Part of a small language model's weights: no biases in attention or MLP, capped logits.
Each number is 500 + 40 x the weight over its row's rms, rounded and kept within 0 to 999. Layers, rows and columns count from 0. Numbers have three digits each. The size before them is the row's rms in percent of the matrix's.

# v: layer 11 attention value, 128x96, rms 0.16, rows 5-63, columns 0-95
# o: layer 11 attention output (transposed), 128x96, rms 0.125, rows 5-63, columns 0-95
# q: layer 11 attention query, 128x96, rms 0.163, rows 64-73, columns 0-95
# k: layer 11 attention key, 128x96, rms 0.164, rows 64-73, columns 0-95
v5 106:511479452539548484521440472508493455434471534485457529496493528516460452450464477582537421488484470491512535507531485453588406484477559413533510521458471451442471532493479529536547438491514586402463482445470548488446503550539535503541503467489465510553474525451472506515522443504453515515
o5 100:517547546473512515464466509482536429590507462538480486468435495447606495549516499462436507532530530464492458522498500519440510468520411592499510515572492546554511502523567493499425560541460494577570482569449434493519516474499497471474489550473472453519484510504525542529510477507529433477
v6 094:504410491479480444433544549496546526520519429447533524495484551517504478447527525549520490473480470492535508536530460491600517526459493482503530470430524485440488496459491532501451442548502464505518582514554564517444490507507433590436468546449470566508443497506574478499496487537578456517
o6 098:515569493518504550494464472449480522531454558561514487450495451552546484496451516466448462476506518483456409466500577477455513529485479474494463478573479435574506458604530428445534540472496501530503427486495472515532491488470509409516441449546458508592490503475507509489525540472437502473
v7 101:463516513394477472574528477434429546531467505540505485493506518536557453474551498455527469472515426455519467473448518449439506547503471486475472430523464495549486535509445508530532491543439481464556529548469439547492506535424531442494499545464492531431535545478477458557492479515594514450
o7 098:519452439560506543484547521581511455468560525510530486495443488457420571495552480515467555508540499503552545477492494516535537524493511473504488544497534505476549466550480501444536501540529507534545559480519569507486507496574488557487425398553477473476472472559587437427465562471519524500
v8 102:569503558531507470547539475485484513520544524446515426437491497500460450450488575532527526498458522464485454450455479417533493523515502446523396431565431502518449531545531465496521552518476542507465465570507512513455469501481486461486502495583426561481505484474465462521469481416488465557
o8 096:503481488470463539439505513495536399492472481545489548566549454526539533575437404453498484521560538482534498569430496531480485504497430498472580565432522514537542543487445544474550460514496485482446536472457523501527513527535490520530487456504449457518538524535518505521523498517523532380
v9 105:609504552470463410509497591509564505469476439571482527504494475527507527545460561511550558538522495463469494484463498531556488537479555508459476519492429469537448482470558447452509440562497539475532501448517411506446434518543559474524493430494493537470538492507449496483518511464539476511
o9 102:422521418594501585514484422451567450462516499476551493452529501509529504465539496440479532514459481529507494538503558483515483492492492465534578473504551501462557608521445609490509563461485456519516503459497466522496506512487471502480550545473477456520469517492445480501534466585456528470
v10 100:555502455421485477443536499493523481475386474555529514504516472492525443422517502432598434545499536463439413554535518489491469483465544548508573530473465446519534487481536570517471479470446502476562496495534471469494534516554496481522461534523488432493553460484490441485491443513447504481
o10 089:499517475430537529494550559534497555504551456469481479521432545578459503511452542524401519517491466487594453444567528532482549492536478503582468473527480520494523517506540491532561518488562500555483466503471545556502475462476496557471540524419530495579467505506514468418496504476512436438
v11 110:535538499447523483484489499595547464511390496474503510464555483485498526518551562516510540610469541507488483463482454562456534531501565553466503546513517479449473525427443495508490489503487491501519560496474515522499511578432491480490542428481450458447500531442478582528531498417546539470
o11 101:529501438513484567533484481428441510443593507511534487497464537478514457439540444516505444492543480536499542504518560463499454470532468488537549478528429490540500489469566575462457522447519474517480480492437536455515604495549495546529507471487584571517561490589518517494494507572472492507
v12 106:479512425505482478516552473460526509575501541517531509432454497435450520520545532501507487487548529514526500511470440499509457449569506532535423530555589498453484533551464465570486541527433488487450515586450545466535449561485517491487522423551533453436479531471518515419500510524451515545
o12 100:510505487528467439461491436584464509520486494457516517550551508531521461518528484553500453511556507519431490530507492511436487516451477570442583485456474534569486468477494543502483469478509487514495510415600529607543497500489506564545530505452508549483526406534492492533450527482598524505
v13 115:540536480466489517511522474557499499563443496519550474449521480458555534468587523533523482447508405425493497515477467450495461468457495558531491484448471512557466493428502514494529535478475553517456549459493522504500479519424587549441535458524443587454498496516445515438582505457530454506
o13 106:511480520537454515501530464458498547441502539522551526576412519516454525504497504459480480529524531530526416475462548599486436470470477478445591476532494479485511470533511529458487463539485404513580518490478447473557553534569437501510510498438523479543514501582556494521459444514497511537
v14 106:507494504533528477467539492498447551534492506472498430501554456550485430474484556495530430557497547510551559481511469505561481454486596526409561514448494471437553522563529433447530502488505525510539534440471455472455499491440503482500459492483479509524545573539505485543423500448493540416
o14 100:532534494491480546531439481488503507436435519485565482519489495483504537577582456478506595487468496457526479572459492496513548507577414519568467474520486504509461454471469558534543566445574475509464476563502465546563558461551508490481545512451515517530536473431510467474547561506474466521
v15 104:475381501555501497431498557557528483498487528483506471479493513501453449515483534538513477516527553476582445477509419508464550503488525509448448445483472494481446466586490541506614500590532474519499556592503484565475505547581537527530521505459530480508485480542484485521518536516479541515
o15 101:451536493538528504489492449430449448568511556441558564496494461524525533513496484510521516489460476486467572506496605514472484487486486557522571540516547517496598483476474395457438473432497534531506467442566527503490506456494451492504506466524483561535503499466499499478586524410503463484
v16 129:471525487544515466488432544443488444474529481438467406492527530519489441510466439478451539425502517506551477514599502531498524468520473505524489526546475465411493444576518500454513489469467518516515553502582528507493456545526509542523519519518495510608413517508496530541531588499487526563
o16 122:487472519465583524516509466507441474594446524545471515500495498536549548543512567499571393552463478515451547494526574529505507493514498508498480560485484519572506531452486400544505541548496471531455439522463495474431534484466512499503466480490518434431551494425517465522542511500452454456
v17 091:556517511511521509611397457485483524538523458434496520494451502441515516505456569468510497560529527516551513491544491490497533459474444440515455465522493497526566549549515457453494409491486482518471508506507479440630475510546493433481499541471488467495523491490449528483458559467573457538
o17 099:482479515465474553466567571519534491533413508496467452514600514517537526450526477559465531482484498555435457523506466481480461519546536501486551501415482529505462522481406542503516561555518546495453565479514511530369523510499522505548548503570509468515474502473553496530526441555504490518
v18 092:512489504502492495505532463507511539539539489436474533461562476547528542464469446384522494505503509533490518509518487562532512493494453429434463572480518514476506575513473507544499471520413515562512530546532403472456478444477460500502462543531541579509480518555428479482455399461458544477
o18 093:535506514472434559528446578506503512446458539538519421445506474485487465520489568504547465512515530418499492546444530429473524514495549470544479482535499526518486465519477493538548563491599491485511540473463592531487466514528486495563604528480502450420541500482484502488499605496530493467
v19 100:480437557530535469465591469506486483457505518505518486462546502486397515535498454525522524512469501515509499523535481590491527478525422450472478513502566514516522541478507426440533501505456521530476527461542483483540474502473542472455515535531478540594468437558551440507525528610411451526
o19 101:493550467511420515547462509469479500480445423534492539493514502513528502561430545527503452521529491498424507498476615481518570476466565527457487518496521510489500470479458457522454532516490431520467475586475539502519457505412487464577494519512489547478486539551436414512529488392512514508
v20 105:482440516474466463510530485553468495502487575428489405554489509483422600495509453464504484589577443522498518463538532554495542461493554501468497506510502416464474464483504513481487504524546478568480436503506424569533502492450477556492535439488452487496473487488510571506412502465497469507
o20 109:507553450526541510485487479396489491486486507516557552461425508476533468551536530580486552460485489477544468573560546503541472473480554476473429492447465492577479492467456481473424537472439560464474471509436553485482502582508522481514572544508558476477522484546522510496573517488498551550
v21 105:468510541443474458543545479465497530483465489520536554475507475512521552461550497495545552465497499479491512499476524475595423469531494437483510473541482484505473572523508443551482414482473524494573447399483567542519476484437578455480545492468513544490485418468415469481443479487520444540
o21 106:563541469543450547491525475526572493486464497528509422485488581496476500463505520525460493513544512521545462479481489494485557471500518508482503495413525508507477505542488589405571561538491428493476525560496454529477479498607510502448457539498443408473487579574510531501488469543514548477
v22 096:497467495522488424508585486547465501507465475453536534469556502509550433452562542452488544559545490512459598485497554534455507483490505479497512489457458511519498464471462535458460490506449440472477521552477523437579500462482525562551518558405490449435468488495523564469448441474489487563
o22 094:455523503531535558470484505482422585484474458526470417505492476513546521539480515567452485421453483528530470556484486454535494456451560554511420549459504523482506503536542470499546526445539520524474521440490503568455495480534549467480489433520520524503545374565462489528507534560478493536
v23 092:551488580509489436481554450443565476464471524555494485504454521460591494489494510430542519506518519540530539492467493504539534530479453426464528505517497533489449480470517522521475577496550478566488494554455460479459398561505495478566490498495492523526546542483591498453460551520580435470
o23 092:472482444511540557480446527515538511494571510492537495577562468521436523503496476511540511485512479503479446581488596472519449443488614500487511436526528466524566504534478538532458502578507541425462469526565477512548504536472480528508546473555498529451424461519486488525489573533462547474
v24 104:533441522491437578491463550493504455538478468499547586466553527559442495550540466478543497524605471514435472544558504523467545517538541533512476402497497512487543539494543492575494499502474426459553544502536498451447519473490442523493477564499527476492495443458522551549464513445525511545
o24 105:532563470481512525528477495542481596499466564487438460493511501508561502462430580489429449467427564511483503422529529505498551539504478494490526585488510541509517520461449487450509474492471543479425478522470564544435488500528555502458530488503506529613566470498486477439500541540509475457
v25 098:454485479563512474539486472510523530515464528521455491424488531505469513495484501495535420539541471540453471510417462549554523472463519533423476469497349493536482588466528518540541478500530513503557502455489515526488520448447483498432470472552471531417527501558511472498426568475491474531
o25 104:484590481469438535479567511483506523485542541471550562583528484532517507495546453501525451476423531485559534495511480515419533408460507503496496463503539467494489449534506536437501532547497491396529518565468523516482505497513558551540529549477528457592488540506527486399542457478497509514
v26 101:472520538454464516469566471624540509431482422444501461510474457516414473553446477485476540555479531473520522479453481477511504480519451533436550433531571529511528482550528407519476552537448473445534480477511507486504529475517559542558510511505477515541478514512531490586490577513510476513
o26 107:472484415508496418545535538395487515523537486522534520536600531505532520519522520506526573431447506521482563488500565478569470529462526431518491537498529493517538508462514529454525508473520480564425514563518484483574461500487470484425449504422498515412511518504492494497545542490483559544
v27 131:510468447474460501497507456507480522406474462491444480464491464501561528445459537453528516527528423474494516527419503488492478478563486523446525526498518569511497475426451437505451515506472439534506536491467512468494474445469541452412446474540537511458536379532519538486430468470518579494
o27 127:497538547494515515490542536535494628465528476467512439505464450547469464531530462512528550509503521524519475481489480494519482477450498475496455508456521473517477469527429559483538554431541501492595451496529564506548477478528517524538527458456525493401458587515508421525579557576488503539
v28 102:470465535474518520482532402528529492519519534457511484456458548463523509551564541495496546490512490490447480457467536515531400498519523480495444497442499541482466474467580557533493565507402383495522561477495520507439518448520463461547491468452466470567488471516474449519506504469408497461
o28 101:521506518503476475486444540509420535418521479576518548519515443521490527426505509499532503434518554419579474562530509488505547449470575538449535529495511513466572509532502504507483457430552553541498460499466445464544422458532484571501487513472471562428502531532518489436461478502549498482
v29 094:511522401535431489462420528456484528550468525521489501494486526428536521520513547477461510534522462494427571553507522460446417457547462468509402548470496496540473505472515493537495493466547546562487546459445517453582493510486474488477413435499487499513445504447467521515462471500558466543
o29 090:482471587558591476524533485518510535499513495499484510466496446552526478439564495528468486488476482515528442522507477542484485512530472534440616470450514542439449456511487508533518482565427500485519455561595547539455538462523511508584521575521501466472521511571555536535452508547518528500
v30 111:559425541515522445511479493568477519479526469462514523447550578450506613537487498406532505504516449451489458496443556516482501533491522428512549526501463492490439506509477542509441481450510492467556520417507525492501528575437521523441555501520475532480541472548473515485556413537485505533
o30 111:507539520492503596509537467431473464477494485564544481479434459474566430460503502542516510528502509540533468403554484489512478435496525523508462508510519476515517548567507500377456541560517516518533533509403509469454417476543455468537552535493541502489498514583493473525427526493503506480
v31 105:466504498459525531516503511477501477385485551512462531503490488453446531561411519460499398490549488504538428511426479424440455491538493551546415446480492456481514423513506477510493487507472472439441534473474524532461515473547417530488467520495511492477440477475513486490544412546524488513
o31 109:499521479493491480479490467503481498546530448508446538483465452539637438489507548561449598543538499474424589474520458568517523506457513477475570548538531504518526501471527464463440507442449553529462481488503542470531442479502513549463557467528488511500488532490535543513437565451461525515
v32 113:500496529564538545571492396489464453466469458537432546435477498520477527528495494514505487459505503531517592550518417515527475484523460455461578550583494463509447559443466540529452524523446451496513535585515525491457457533522440510534498533494505523464552528479568565462512521480526497486
o32 116:522507490461454517464479553518527544545525519514491476572568523441562445477478485479547380541556517530434456512498561446512553504469529555503461475554527545549518449545509508564473536546566562471505496457475548457492517540445557510461494414530523480506448480539491482512476528575521477512
v33 107:563542492523490532543492462500481557418464498481508554443424376455490517486509540489523531543564517515513441498505487495495481543471425460522484463450517546486494528447469545484517457513501450508531458479481506558507502529470397460439498435566502420498427457525490473550510458479493560459
o33 097:457534576509455558477470590524537475522531522495488512485500558546481507433530437540438477487492519461505515512430420496429501472540603545491552490545501447552495499502436494487495473427524588501556570533470535476529452507522560523526490525476535538489516579524531493437488477514483516450
v34 093:521513575428518420479458470505503566487485492546545441514516505455514557480548506491454486504477520575468493503472505474527536475456479561474507458550466548558502521551502421519453527440490457477518452549529502429448512507497457524487539479454467511489446613567579506445470449513540441472
o34 082:461509434500466515524508439505549501477536472491495444583535520543509475480528477503498489528539481446489414514514466477508500555540471398477485482422444418461508479535541517475467514543508528484434550525407476506520453514441509555492473481531453491508551388492511475445488553468433528559
v35 111:567560537509489538575518492455554519513456522606461462480520438487510485466466440447551499485562477521525524463449530440469507492481529495461553446481445531531514583513493571490499469543488586549511512505579533442504472528492499559499451459574483488465496447502478499499516454430489556542
o35 114:459490483500491506425474551575504503559524535394544524560520517540503529539537544482471464504431493481502475583455433507542458459540469465525537541559547460515540510504519491437471493543518429464574600521436506555513526544566494458489578528502544494498481535498495496486466511550486481462
v36 095:449503511520450512520443437418453482557500496518417527472454617518434488527515564497511472465523438464515487495520478504511533425510505475526595493558444562447541447519494430476492519500539442485503527466503572528479503431552513512509474538462479439441478521498487513501525539528529531564
o36 095:525537505459560437450515496590458581525439556423506450527498449514605538477520482520496447478498528607501506451498455546498540515466508517452460501398561510505489502518495499506462520486510524465478451514506465482514504457505535456506506435506456466522476478428577481530484476505433429502
v37 102:505527505468522548482459531494508578545530529501481501413503497479447521414557541510499563501514558534500485521504542518570574511509426465533587536552467508609449444585477500485415439487517552512508503522516473474485523466550515532530545433474487506527513503551532522491488543528516529434
o37 096:468471527477451452537515514525504488547475485481516455598463558535517472491472420524529427451497472521551456414520405440466475491572541475510439489454488505446543512502546530464577544517569525480556462475523497472500522568441464428535499534493489499480447471460421522474507475472479522502
v38 097:528522475548579459585490513535463515406523487535471533560477482482486447487489497504507549477525473485514489464515531524515497546498515445526538521489554467493482495485457508490551555613493476493456465535471572512474476516449490597514514521385500431439505528483544466422516481581470446481
o38 095:506488521526486564470548528505503470532517488514485480411506546465561492538519468477510495527521491527500500572508444453565543526460544552485447436542457474556554544497529461504401489477492551516597542475514408565503462494458527436456440481576494529521515449527470457499500450483437542473
v39 097:454535551439532522489444500481600448543456512527487511565496576554484462420506519432427507526473553502507473473545518460472440556463496505463455492493562478474557521464526526511486572529563565557502524518516515500520519451524453514502453505449485547470547465403480485476467490518510438562
o39 096:585421497463521438536515516496486509488510519454431514435491432510502530514513513474504491488506479464481483609531553517541512509541473491523533467547474495482497508536577487471561438502444485458425455456527538495497600495500485512505476527627445454531481574502512535534514478450463507430
v40 090:591477494545444442533527529503470532461512533518554461541453513566410559507518497542474469482530426488496431516537456558490405492548560576543468509583483504461505512437545534480520496520541485455512486535533472560494532530538511435479529479481461470539473530509508481573524461541446530468
o40 093:449550489491548504494435480497503441500512454480489585441485511452511482466499477461467530569490519492527496542510567520494556478479463560458506548502488455513462555532469445535517489445439559594544489496418535487549452509415506596482471523481515489529531488541484443410513483427550489484
v41 108:437457474424517481394475477442495441529500486441524489507509557505475455561499524468559433507450565488522424474575455491493513460522516543461516447518446543509525476464535436493508628458545485508461493522529432488497495499548524481590537516486508529498519543516449491475481519531453517472
o41 101:554484499437504492528515446511502498448496502492443506560501474493483547491521498514505565509539516497532530497509635519492559570479529461555527503465482540487504477453502524516469426505537517508387416502537463441473480509477429511510565498517480517507531451472548455489537517386496399482
v42 103:561471517494455575483489494514543483528537500542516507508424510457513439524458465528485521505396477446485526530442536501566484438525542471503460450540526524480516518417490489476472526536563503467587420451518550429502482520515496440464425559453523504492534473551526534500451553456546531553
o42 093:513506498549539417467531525512501589479518495423499516533592505545464494456459464452519526485561583581544507498550473481555476506488501558511597525529528491512438529532504546455542467529467473542452511555472462485477442453549522488552486511541445467542493567451431528506503498556509498463
v43 104:573459469498429529510518496503553584529532491511440512476510472514521480525452557530565468508487474429435525453421435476461525463457524502480486448511504493506495430551436524475555476468452541501473527465502556507526466523532488570443410578562545547479440508526483481494564456496502545475
o43 114:457558514511477456489514542492500453480500527469542479542509413540511483528456485545507563486487486517489491480471501528479460556492417485482567518488520460531481497473507466500461475488570402537593566492531476511541488433514475413540567422433502521534494547443541473508424561544498525568
v44 102:564477564544487474543528460450510479546530499500488492464515508529501531465518513584439505467488458485566467482512482508471485470415489554481477478516549457487571534456512532459505521473433552471452391469552579442530495488497391506489524480518471536530468502455553476501524421474410505522
o44 096:451528532464477529445443504558504417464424487526497563527510466470482507582482540460447461554555537496442468563492533527487518549574495480498529522490537461542470524541497458493454443432481446505515561541425454515506515459479568547505462536537448496515522479524470492524481446498525431590
v45 114:535479565466514491548516460497474526451508498516488534479494539568563527461570485538544494468597515463403532468401532448500424497484563442456502470511533486570503516547516518486487552527504490454540538524499549469463473505434474471501494482548552541531473421462485550536490450436532460459
o45 106:532511492549432517483449509510546479480505505506529425502496430479500512527468444505502542493504504422533425487564482476559544547507457500468494557455530506485526512444466526485515440511494461496549481475453510515528490519562489514408507487487400496503503524503533417509470557660498567517
v46 086:446545570491496527521548530538542540520471545523582535530507456472561532487526460526497516491435509554508537486427506503576527510488491525580476473494445563443490494571455553487437434512440461487524559560538512525519559494487511451461541538537536525441438468491514453523544407512521486517
o46 083:531494454522482470475443456465473578525552455513515455446490554527473458451458504525490460482556447406472518474438406466454463448484473468485508569491537450535492479516521485473569524468523439540459570427447511510547455539521467508468479482508453488548488506449508558510429565462492540497
v47 080:551505499484494451523566517570429512395467516488562587561574449489509568480490445515480565514496600460480496537473407493450493517555492478489481467541480531502492485450496517520427529445579540517501489526512505532491476466473487510546484539489543540507443433472539510511491436498495477537
o47 081:483477501489505549481495476405602539493520452489436449472446514518492392501436545508511502485524466537442542458475547487575556514457574531505558567455518440504453494509501483497564474487478500494468497560480545467527461538512504522488519455537508483459549539591473547507495577516516560476
v48 108:520467518480466556497490458548557497456573582531468500529548513577403497454502468482550487495488486522442451534533527533485514495552553526558506545503458507494488496533566491549534478519452483516442466553510482496617505527564568458483559555531499476578538442550458498464509525499474534538
o48 112:515541479447470493498514614523431438525450430448506463463536495490499488529393503533511538466493514510534470505452541470491496460504412495443466527507479520435518583417529476460456504524505508481526504458460533482426482490475436526532561499419563504495511503501436515489555465476568504474
v49 102:475450462572493479422431532535466448550491516472479454509487466472477475501438452462503476468504532494491513514557502517550538471418516554545489561476493362538472462542486495503457551486478489487492390538490440550514523531554430471565512495527518517526512538557484564457491474504471483458
o49 106:461481524518548459509564443425531476513498492540513542471493557501518466532470485543491499567533466473535482501560524492408510525543503478574486461515500578520487497463507467556456459495461570465468467423549527453433494530464527526455538575448506418533519420397463497528495506461508466506
v50 102:458541491454487544503423533572511524531578515485464500499457493491486512469499457475525497485473533470521446556468462422537612538436523531475462553472491472444511548518566499492464516520430638476540473517506488503431500440419457525515507481524551506535493488474456478479501554479505450477
o50 108:571481470465497528521569564468532475526444517489546501454523519494503480515531526438559470476529548472482529371576452528546519493532486438585582489486516484593511470418521515458508502514526440492588511490548468518493500544526457538548508534446478450480521494445506540509532498496475541485
v51 106:450441486463492531453536495446522510549577525522498454461489512556427470458562590445488496401469487522512492482527508476446493538472505517458471537584495515499504506470546496486474461473482585477502523509484469592489493399519509524490545573406540478545504473508435544465483520523537530485
o51 095:527566478480476464557465524581444476516389488469417534494490477459521552493464502481535526548509554495552517466520503551538554416504493510570476504442488525503490492528549418463589553480489438519499436415538516453477543498534506491535466402497500457485521514509488505498479488438479502494
v52 102:554486501442513460492378466550578515499495530524485477516446574491467495423515442485523505525492438468470456492518498592562498466506532482538423524468571567506544517498473458475525553576455437524488495531562490464465509488516530452531460442441491498531472535553477521526506460550471539519
o52 105:464497488508500422495515537496440548481538488468500457405471477553521492513509477497482508482535520473505444579544541408504516508489505466447566504502452463498510521492528480529427459459500541577587492497451523517520480488485458532564520580525407460440537472452498421448530511446482449448
v53 088:511501527495520509540487458485509538529517519494472411499461543446473513580517484478504451540502475521457584489528527392405546539516523461512522536516469494555462549558499518501554419545468458541483563550515492583465548494462477512497459480452404497541477536496498513551564523561467473522
o53 091:463484483501504475464516540495469432534510525564553570524548482479557519448507522514525441500456456479526429517517472501535482467492424485490468524507508506469535437488504450566377549561458557508572555495483538496481514561484501472547469410515532545474440491521600499447448492499498503455
v54 100:545496504529487568532468525485498504524437532523535472530533415443458476536549492529612550525434528428476449523545423487556521535534473500569489452521450461449459490533504544480458524442417473514550515456543520535444508531493478474551434537505466508482474516459538445512572508520482511468
o54 101:508478492487523484502538497504527526487555505548455542511426606565502467452434527495473430480569474539508507480485540527479573495532505539515618541495545499561542479494475498546517485529561517564523550567486480465541497494515519481465476458503517485578513547500539488428399499482511478415
v55 113:535475549513519460466515520443561504495427523515471458458571512441454552464478532460476465482479512554554483497531472526467475491509488548529502486521542471511495558575464478548521411433474511541506463479481594585572528547501490515561521496447467513583499567502513547537531466569571508507
o55 118:429519461492490461514474484514458409531502510536499511533499542526514460467497492577443536562500474535483519523473534450443487448595481446473498468531474474454477432501598463463440525539469496457463512563527510493460565443571520532447485493523541490437508491563492563474413500452483464509
v56 108:553464518491499511475529508504428474474473507435512407502533536459524480461494516569435498435510491495513433527547544549479560495472532548548473481532532514420478483491496490446536472557512528438544536536550488498516497427456473454481448465472452517487486484593528497563521617465429486533
o56 101:466441518488533480509507498487441536484413480513476569529492490574475543556481435454516469551451535513543580491534490497512451505519538515448468522518493466485533489457468491479436563453429447514413455478379478523442486486481560519556437434478485505512531511452531492457546437490504489489
v57 106:511524491544430485395466479509538483492465514471530486474518470480518467503482577416513492460530561578458566523589508451540494482504523489527451520543510514407468467539488449536499592436460562523491487466435460533501499490525525478509509515470505505507477583465504503516508486564411431525
o57 099:507511522437563462580494500488537540479488464553452482550529513500553507531523463540507478550462473447514480531480538539480461445501472540508561493478487542586493525452559531566428503520469456487383488481565469521509466503476491516528516493424461466482536413517521527509436592434491512451
v58 103:520542472429517434561484509470533541496471480445500532534510499523487458508543447453492488511529437491474532477515555456506512569555501516494494526475447470483474498405513539474446527476533479391491482491469489451529445543461501463451448458493462517494381558498481576446457502447489583454
o58 094:531513512544535574533527506580476450458531486538449478469486522515497532431547515503519484463515519505550487576519535528486508486457510550551465529569468466494454541458542546423501516552466537595601578484452489486474503548475523528543495502481579478503557445462518452500517537592501535513
v59 096:444527514422487523414512506477476480483474519535461520533536466492431499574488538559397550463416483507462464528585568526512521421503481501472549557501448489481466446516526441498523513547483471587534461499539490576475502483485485520476534491454487487462406482557489474464539483523505486530
o59 096:520518517553476480528500429507482532474509474504526473447468558513519479463531533474557399523594492488583544482454492528555532583493494458489429470464527515470492506468506485521427511417472455452398463498477501429469464478521503460522455479467468456482543507487498564503531470453402523484
v60 098:564457395472568506473600512486632469497508474437561473485480465532489495484466476526511463559487504438478493483469512548526480480472450532521496528489556474580535524529513449510475410511480496525392497468470459512444497451478517524544493431547483558484499475487490498499479476455533496481
o60 107:438528493484382487503487481456486496485537485577469536510494511498487481528439553484468563509500515502528484524483554468415406527449517405535460471506445509518508493506461547596547573460443475496473463523512544531569566527520505474475561583453509506506512553490489529465490447538499522493
v61 098:553563487419484459513485469460487530598525552534511487531527529499400476516474459446421518432494494521520462472530531532506471479405503503566503516492546474466538467476540441566465474490505507510453528511531445518465436563521463500461508505490414531551477537582469485432495501478566500496
o61 091:518452470536445514486484478520498469484445503476493496468515492508544514494473570494513486556543519511488439572445491545476502571550491442461495479537398487475472604584502475449501530524447500470408470495424490445495524529484464498575563509491557470518542462432488493527442513431480540450
v62 093:513466475553533497470470476511500542493483484506511525526531467498451535525503552523596474480524495513549489479540426552525549528443478517512554558549506445479488489549572450586516517512503421492520523413565524464568473456429449508521459443512523587433513519530469494461467541567435502494
o62 097:487521542479454527525579461473472520507468538542450512459506567554546443530492488499516495512428477487489467535472561477450563525523498485491512377487544487492501513493438539399422529497521532515479526524523441537461494508465558464471532544478498482592518516443597447520469528462507456547
v63 098:474456537499527551499533487497580479521479626533466524500552549547360467528512509539519510555513572521484479466469487537510538454479529507489521461548467467489517482489478467467457518520512565532443558490476536541471507506544519517528533544387483503524474462479599496474510507564492474461
o63 096:525555443497410486506463500481484497491527439450507523543480486457614471510448516546523462472543484519482529521520555508522531475494509527515505572478509503538534506478575489495435540478457439444475425544505480451552525518454467467513555464573500566581459516489422479460470499422435532522
q64 069:549479450471418466582476468541553512548490500554562506505453482484560465481559475513496489568466543446561433509517470411419521552462500527562557502449438525497482503492469476491507503521494491493439534454473543484463479458419517518518463549482536528483498462501515616487461471456483536489
k64 076:485454438565520404468482520501448464412567522509434500479551492514457456473485466475479489501537473466442473442512438545480592553462481451461448544480571490482518469463506506529528457482505502508597467562542537526479587493511468498533449502510475469467465502527456431488440524511530499532
q65 077:477454554515601496517471474426528590514496513433512485532550485499514549530420551533501511491470559517479507502578494514480528497608469507520477461470521509492481496520484428431507514493512534464574511523509475374494518460444562486435470502534522517541582496522485542445517530535519489493
k65 071:484577536539439502521508467491529445566419487488521491548493472442526510474581472436518429475567491510453531555544501533460433476485498423553509466512569504460454554449461463480537471499539488548476485460459456512429496470529496534561603479535504524455458461511552489528528516484455530502
q66 066:543454520500577544458543459451437418470541487482478630531513480514523489485421484466506469530513521528490552531542501504483497435556550492561457455542498510557503494462492447484520535457542496446517444504538444464516553528585542530479529502536537471549559476521546481468456533522429483524
k66 080:488585523514434464542485477410588524559471537465582428497441476553550549512530542523485482507502515455508478475580542494479524498532505521570544453587470507461481608451532502490550520510486483509515558492458493540456473515507544503502545532530533464458421547467516506525514473482489543511
q67 075:507503497554485463503412545544500452472563569499488433453508504457505495505610457517553451534524507478535452479488438522490554595455505383459561585515496507523485483502566531519492537485510461465527542476530502520496540510526514421554494498438467528507578499531456485536492518501503459482
k67 089:567504495480488496504519526544409486473485479492490509486476531496509441535416526539481520479533534490436496478513499494470550514428544528428427497482524557464502441517447448565480556480461447498475483535583502451500548447486389613545511500500434478484484437500520470524463507537470518451
q68 088:528489506487530489505503542483504518581462545472456532462465437505584462542508500590486426478531522510538480484444474514544504473523439444448494585450562511444573490520552533525478528501469506542553474515435470404508547492486470459516505459499484446528521456564429447460499456514526434492
k68 089:482540496506448502487495541520481485532535530498428463505507552491557499507540525527549493514480517469488501542476530511456464526442544494482496479502523559469500478545504505600495499479586455546499533580553499515468469477496522578541430497516466534456416480463555452496547541631486618503
q69 076:515481531441493441492529477482523547556466498511514490524449515557540505559440542511441538516426505433485480516441591484499511479518425544535490510508464513513563505457473532437426474534507523530497497541560544516513388509437502477513503529484531418451555507440565553466494536433512526523
k69 071:470560489512546575561540514531492502509547437496475520531528427518474487449595434494515457514459406563489534451476507513552467474553549453529504501479538534501539493555523530498541482488573487521577535536453496517494473506510567458503566478500523540477412578554484538501546554506506455521
q70 079:442484479446448486522526556521585576508513507530438490411446517513515523441558514504505510486536548502501513507506502495485463548496546467472474475385508520443498524577540497504465530447458484560492517492407483386499505501480440515487528431457529478512495519525467515545547447502491444432
k70 071:512561585521492533484492541519531499494405507471490431557528516483538483473502475487560554509486433446457483547511566468508430482491411489559535532538501510505521514477498518462447532505491495518509561539483450544463474481442509487444420444468552465532487542484467512458504565576451604501
q71 079:550433601498529455499507491496551482567418449498509435502466516537489469487464533524452483474456568478485503533504526535472534419526454536480467516505474479451476485473477501424557544501441550502473454532528483466428552530507497466429441546518583446571557511431503533484498549530486494493
k71 078:480480432410457519512483515448507475469530581479460529550499568524565469504535497416474495483560504474492516492485508419531466528502554467556494461536472488565448487569528550548401478519419487473490449497548510498557500514529465513543448528516457476528514495477532535541465546582474479437
q72 076:550519487549529496471478514464464458550562398461503477492506417509497462514504529553473546477517517442413434484477455477486508507529489538500490567463474451537488544486469509452524487595465545462535484574514451504517388464528486489521487571477490559531484499395521526446476520464494464503
k72 089:456521502541525528520484520506521497505489583507493543568450468485494568494483472480496430452466522531571570505511521444568484480546522484583552547509526555503488499504579514521550429529518470494484496494428546536476452498504594466567489498528512475534475567530489530403612507483523494509
q73 085:508531469545522426470453480491579509547536510480478516486508447458559586519533456583471558440498562483480484460534488509524509510525465419590546519444516531488534499477517537488434463496575550484529508511415533465529499507570452547489455497486534561459461509487537437478477532455462460540
k73 083:481551497463456455534455456420524461481495553455520484485471445530524480484491557442464371493510518501520540507569515471440508498525533491542511546563506523571490502614564463490581459522454494509508451550589505462494544489508482491559529524546507484503543511520489522557471497426492478476